Weights of a small transformer language model.
Size: 12 layers, width 128, 4 heads of 32, MLP 512 SwiGLU, vocabulary 539, 3.31M parameters.
Architecture: RMSNorm before each block, no biases in attention or MLP.
Training: a variant of SOAP for these matrices, 140M tokens, 4261 steps.
Each number is 128 + 32 x the weight over its row's rms, rounded and kept within 0 to 255. Layers, rows and columns count from 0. The size above them is the row's rms in percent of the matrix's.

# layer 5 MLP down (transposed), 512x128, rms 0.236, rows 2-10, columns 0-127
size [100  95  98 101  97  98 106  96 106]
[[111 117 120 140  87  71 133 119 130 119 148 154 113 167  96 192 148  75 122 197 118  99 166 167 126 117 144 128 114  97 113 103 128 130 119 150 109 144 106 118 122 144 110 154 112  84 156 106 107 162 136 229 116 136  69  94  62  85  77 149  78 159 152 159 104 156 115 128 128 123 147 129 110 172 199 167  99  93 156 109 174 111 189 141 157 160 106 184 108  79 106 155 140 130 141  83 154 163  56 101 112 123  84 155 122 179 129 230 102 133  95 171 112 127 118 115 112 145 139 136 112 131 135 185 147 105 142 113]
 [ 72  99  87 137 150 165  89 200 175 144 123 117 141 132 131 139 140  64 132  95 147 121 155 105 115 119 104 114  80 141 107 120 146  73 112 223 196 101  86 116 169 134  86 109  98 126 113 161 110 154 238 129 148 113 102 143 135 139  87 135  95 100 164  99 115 153 135  81 168  88 114 142 141 154 126 101 179  93 156 136 102 118 168  89 117 165  98 156  97 118 169 124 135 105 123 124 195 129 127 104  92 176 161 119 186 114 164 119 196  94 139 126 191 109 127  87  99 134 144 145 180 152 111 130 142 127  98 110]
 [123 130 120 124 121 132  82 100 119  60 158 124 115 111 157 131 189 148 158 113 147 167 122  80 152 149 172 127 110 180 136 162 116  80 187  75 168 107  73 175  80 172  80 170 132 139 139  72 145 144  95 153 109 134 140 162 173 165 123 105 217 149 102 142 141  75 113 163  68 162 132 116 115 140  84  66 133 109 116 129 132 154 140 104 109 140 167 148 167 114  95  84 160 124 105  86 126 101 128 155 142 163 123 134 113 169  99  66 122 165  83 151  62  97 125 141 157 173 160 163 112 150  98 153  83 118 167 166]
 [165 134  62 167 114 128 149 149  32 193 129 133 106 109 149 178 116 124  92  86 126 150 151 150  73 139 149 114 139  81 146 117  74 122  61  91 119  80 159 144  74  91 136  89  94 219 165 118 123 140 167 157 139 139 108 102 160 156  84  88 135 118 153 137 166  90 112 138 114 127 153 131  92 122 202 104 152 164 124  85 179 132 145 133 134  95 141 171 168 100  91  52 164 131 164  92 146 126 132 102 143 160 146 115 110  84 107 128  97 173 152 116 149 126 118 196 153 164 129 118 113 157 147  87 103 111 134 135]
 [ 80 105 131 102 103  87 173  98 113 158 132 157 171 144 118 106 105 122 125 158 153 187 168 102 140 176 132  74 188 108 123 135 102  99 105 127 115 127 136 165 127  71 150 131 138 171  84 132 124 132 118 126  74 146 174 117 127 213 150  97 124 156  97 137 142 123 150 137 176 149 154 137 159 150 103  97  99 136 154 143 202 114  56 133 119 119 111 158 162  84 159 128 180 160 153 102 171 139 118  89  68  86 178 169 106 160 122 102  75 115  76 168 122 104 151 171 141 100 172 146  79  49 146  77 102 106 149 111]
 [152  85 140 116 160 123 115 117 189  99 143 134 148 117 191 172  85 107 115 117 137 167 119  64  94 147 128 138 116 160 112 178 166 110  65 168 169 161 149 124 147 148 164 115 127 142  76  37 139 156 100 108  99 114 166 137 128 158  96 116 118 146  71  71 157 136 144 101  92 164  91 126 130  86 144 117 172 156  98 121  88  69 135 138 113 135 100 162 134  78  92 158  99 105 147 145 152 122 203  99  91 132 165 122  68 147  95 120 123 170  95  93 136 109  77 123 204 107 147 186 132 114 159 106  97 147 167 174]
 [110 140 118 170 115  91  75 146 138 135 114 112 189 128 110 184 154 138 140 146 107 166 185 173 111 147 171 164  80 151 100 235 106 154 113 141 139  69  84 149 180 101 132 107  89 160 105 122  92 131 127 136 161 120 162 172 167 117 114 149 118 159 151  63 152 177 126 132 141 103 108 102 116 124 158 160 111 105 161 136 120 104 111 139 150  92 149  95 106 159 126 139 141 147 149 177 146 132 200  70 103 140 144 176 191 134  87 158 167  68 132 186  94 185 108 161 172  99 136 138 178 174 155 139 133 141 154 129]
 [101 148 102 134 195 105 134 163 120 168  92 167  88 171 119 193 149 128 152 145 171 158  70 135 104  81  84 160  73 181 115  93 137 105 118 123 120 129 127 128 151 163 135 104 138 130 140 141 125 140 134  89 157 182 137 111 175 122 149  46  96 145  89 143 170  94 127 109 152 114 129 104 157 159 118 158 161 166 115 118 125 107 167 155 162 165 185 182 131 139  91 100 125 182 154 126 125 126 103 122 114 112 150 135 153  26 100 129  83 153 168 175  75 145 106 157 101  70 121 135 139 143 150 154 172 158 195  68]
 [140 160 112 143 132 130 176 125 113 184 123  93  75 112 121  44 168 160 107  94 108 140  93  69 115 102 145  90 120 118  91 140 126 105 166 105 103  57  77 140 140 113 128  98 126  41 140 163 127 139 117 125 177 129 183  84  83 173 116  95 130 153 192 146 132  77 134 122 144 156 121 120  70 107 145 140 155 138 151 114  93 116 126 165 111 147  82 121  42 112 148  91 128  91 110 148 156 154 121 153 146 191 116 128 168 114 164  87 153 100 109  93 139 120 132  93  95  87 174 142 104 210 165  93 130  87 127 140]]
# layer 5 MLP gate, 512x128, rms 0.268, rows 3-10, columns 0-127
size [ 89  95 109  94 105 106 102 104]
[[148 110 131 106 127 134  91 160 143 185 136 153 173 136 159 182 115 163 186  62  89 207 192 126  99  62 153 106 134 119 117 169 136 163  59 176 133 176 138 164 159  57 185 142 112 162 101 139 117 145 154 154  94 114 149  98 163 126  92 175 111 151 112 141 146  96 138 156 173 145 126  82 216 163  96 126 108 134 136 167  89 159 128 153 118 184 111 119 101 115 106 138 123 147 102  85 129 117 202 120 127 142 140 136 154 125 133 156 105 125  50 168 142 117 156 125 149 151 128 164 113 127 151 154 111 149 181 130]
 [135 150 163 122 192  91 105 122 134 172 114 122  78  94 140  98 164  83 153 164 128 142  90 166 154 139 132 115 167 180  99 213 124 132 125 114 125 150 110 137 143 115 153 112 121 113 143 149 138 149  99 131 106 116 129 119 102  97 133 164 106 151  92 176 146  50 180 176 141 138 140  72 155 138  48 130 109 115  67 212 144 113 126  89 142 153 137 143 141 119 134 104 150 182 115  77 118  92  95 132 152 118  57 126  86 146 120  79 145 144 124  81 120 120 105 207  66  85 151 150 115  95 213 133 132 127 118 104]
 [110 107 138 122 108 162 120 168 114  52  51 110 102 176 157 171 152 125 154  55 149 130  89 134 116 129 150 128 169  92 159 173  99  97 162  98 158 136 155  94 114 174  64  98 126 145 148 112 160 147 128 120 135 104 139 129 118 126 141 105 135 124  97 138 137 117 138  90  92 162 108 126  84  87  55 119 170 144 132  54 161 152 215 151 153 101 120 126 117 113 125 134 190 101 159  47 163  79 101 135 124 187 115 106 100 142 106 144  83 175 104 131  93  72 106 148 107 102  90 101 146 103 107 122 102 143 186 140]
 [140 154  79 113 133 168 123  90 106  97 113 153 137  81 112 168 192 125  57 127 160 142 117 116 147 129 137 176  88 163 147 132 152 146 142 153 143  79 173  70  86 114  74 124 102 178 145 142 134 193 172 143 138 111 125 138 144 113 141 113  67 129 103 111 106 116 136 207 123 161  55 130 141 143 141  71 163  73 117 142 178 176 141 152  81 113 103  94 163  87 157 151 125 153  79  91 184 171 114  88 144 170  90 135 120 149 119 126  80 104 134 115 131  83 134 168 103 131 107 119 134  90 179 146 115 134  71 191]
 [185  81  64 123  58 100 158 120  91 116 153  75 147 150 171  85 121 110 147 125 156 160 127 110 105 109 179 136 118 152 132 146 142 166 134 214 123 167 193  82 146 103 127 148  80 173 100 117 126 143 118 155 107 143 169 170 124 113 106 158 164  84 179 176 108 118 146 105 155  80 134  95  91 118  92 136  78 195 115  92 126 118 113  67 102  78 138  69 113 128 139 158 121 147 164  88 141 145 128 110  57 131 167 165 115 111 152 150 186 117 143 127  84 108 128 140 152  76 122 171 117 101  98 101 127 127  78 150]
 [204  66  83  68 149 156 126 102 105 112 144  92 138  98 120 161  96 112 115 139  82 131 129 143 135 139 111 135 112 130 124 190  92 113 110 128 160 143 158  98 164 127 156 119 143 162 157  90 143  82  83 117  64  88 160 117 232 171 122 201 109 116 169 124 110 129 137  89 145 147 138 112 135 170 151  85  85 159 110 138  94 149 147 143 138 119 112 116  51 129 106 115 129 143 163  81 128  77 141  85 122 123  79 118 127  69  69 165 120  42 119 110 118  82 149 182 110 127 187 148 108 152 142 136 110 135 104 119]
 [159 135 175 153  78 166 130 156  41 117 128  51  55 157 132 112 152  86  54 143 146  82  77 126 158 159 134 169  86 172  99  87 114 102 142 148 140 176 165 160 109  76 136 152 146 117 201 110  99 143 112 156 104 143 121 154 171 137 136 160 172 143 115  85 141 167 184 143 136 136 172  94 146 121 156  99  94  98 169 114 101 136 127 136 153 177  84 138 134  87 101 119 178 103 117 118 146 106  89 113 136 100 182 100 102 156  58 140  99 141 120  93 152  93 115 124 130  90 170 174 124 111 149 142 130 172 118 145]
 [164 154 137 101 120 121  92 154  79 181 156 156 108 195 108 136 142 160 112 170  91  83 139 149 134  88 130 138 163  94 125 143  73 139 109 159 152  57 138 116 126  79 171 168  81 107 158  86 150 141  65 119 130 190 213  90 112 128 124  95 107 149 140 126  82 123 122 171 143 121 168 108 112 188  71 151 120  73 117 146 158 119 159 101 192 161 126 117 128 120 101 101  65 117 111 159 178 118  80 155 129 180 143 129  89 148 124 133 174  99 182  93 131 137 185 139 149 131 157 184 146 163 133 148 127 115 124  89]]
# layer 5 MLP up, 512x128, rms 0.262, rows 3-10, columns 0-127
size [ 84 102 110  98 106  98 105  98]
[[134 138 124  98 157  82 182 135 113 174 125 102 160 130 167  84 145 165 133  79  60  96 140 117 127  74 111 129 153 113 114 177 128 113 102 196  92 102  99 170 209 127 151 114  88 127 152 121 120 114 140 143 133  98 126 125 170  83 109 121  55 111 150  96 117  92 175 128 172  89 126  83 155 124 166 158  91 136 107 132  74 119 142 132 136 196  99 129 129  87  93 186 147 149  64 174 116 121 179 120  99  91 119 137 128 182 120 153 144 150  98 110 187 127 163 160 110  84  92  96 143 103 142 195  93 174 104  94]
 [113  97 157 200 127 147  64 105 171 131  84 121 107  66 114  87 124 152  96 109 162 158  61 112 159  92 161  83 101 140 164 146 143 104 118 148 104 112  97 152 143 115 124 128 111 165 106 100 110 165 100 162 128 127 100 101 117 118  95  99 126 132  79 172 114  70 177 123 139 105 105 118 136  52 157 155 133 178 119  67  92 164 141  82 169 100  77 131 154  84 108 109 156 138 157 132  93 107 120 104 179 190 167 143 135 161  86 147  52 122 136 170 113 192 100 131 137 162 146 114 120 124 189  79 148  92 119  89]
 [109 155 135 196 168 141 173  89 102 119 151  81 152 202 137 133 147 122 149 120 206  76 156  85 142 179 115  78  91 176 148 100 130  99  86 179 189 179 144 110 133 158 142 136 143 119  71 110 114  99 170 148 123 139 149 154 105 151 172 152 114 146 177 124 147 124 145 111  99  92 150 145 169  67 135 155 148 103 175 111 108 144 108 106 176 129 134 141  97 154 113 184  75 125  96 179 109 121 146 151 176  97 148 102 158 109 172  74 108 103 146  95 167 117 161 151 155 109 124 158 122 137 146 194 105  56 109 113]
 [120 102 180 154 146 140 135 170 121 129 155  75 102 137 108 128 173 128 122 125 127  66 132 181 115 108 168 147  76 171 137  97  98 137 138 126 116 143 148 157 170 135 166  94 119 124 126 112 148 209  79 122 101 122 139 148 121 134 162 169  93 212 129 134 165 138  99 117 149 134 130 131  84 119  50 128 155 125 137 152  97 154 130 108 141 165 117  98 137 127  86 126  64 130 217 163 170 167  99 152 183 138 115 113 112  85 134  97  90 107 203  74  97 175 109 144 114 135 101  81 188 175 126 175  78  93 161 114]
 [156 130 126 115  91 171 161 178 132 161 155 129 178 154 168  64 145 145 148 116 124 198 115 153  71 153 148  80 155 161 155 127 101 152 123 154 118 110 151 120 151  78 109 111 145 148  73 119 151 154  96  53 109 170 158 172  90  93 150 145 156  83 112 206  74 157 155 116 191 127 112 107 115 137 118 143 125 153  89  96 167  73  60 103 100  93 139 109 161 178 124 119 147 182 172 143  82 151 169 135 125 167 130  53  92 131 102 146 154 123 114 151 134 151 124 142 106 147  85 100 106 131 120 139 108 131  52 125]
 [142 139  87 138 182 180 102 137 160 133  73 117 151  94  82  91 194 118 138  93 108 150  67 168 147  85 163 181 126  89 198 122 111  70 144 114 142 118 147 158 120 106 116 143  59 113  87  89 139  96  87  54 161  85 119 164  96 138 180 119 165 160 162 135 172  94 153 153 183 118 184 113 110 118 140 119 138 169 170 145 107 150 116 117 116 130 109 126 125 173 124 137 184 100  73 118 104 185 112 122  98 169 144  84 130 119  94 113 151 147  94 171  85 139  63  97 120 151 182 110 126  98 143 122 106 119 144 143]
 [172  41 191 141 148 168 137 126 126 135 208 117 128 146  99 105  81 159 112 137 123  97 188 116 150 115 107 139 185 129  79  85  54 156 148  91 203 138 121 123 108 138 142 159 159 147  87 138 132  95 185 130 125 120  62 129 131 150  77 141 141 112 145 127 102 156 143  98  88  92 131 145  63  91  98 125 158 111 134 116 149 138 107 138 146 103 132 112 105 151 117 116 117 102  44 108 127 136  95 116 115 145 137 177 156 175 184 183 110 127 112 172 139 144 136 159 149  56 140  82 109  99  93 128 137  62 154 149]
 [129 109  92 116 161  93 143  83  93 143 147 116 197 114 139 140 126 103 127  82  74 145 167 109 118 118 131 156 110 128 115 150 129 153 119 107 120 188 122 204  78 144 133 114 117 116 143 117 104 202 113 198 168 115 186 125  91 157 145 152  97 159 140 163 105 160 136  93 113 144  77 119 147 118 133 139 188 144 159 180 159 155 112  89 125 125 142  50 213 155 107 153 154 110  97 136 123 171  98 127 126 146 120 107 137  92 154 102  99 124 126 143 102 185  99 118 202 103 220 141 201 148 128 111 155 133 145 172]]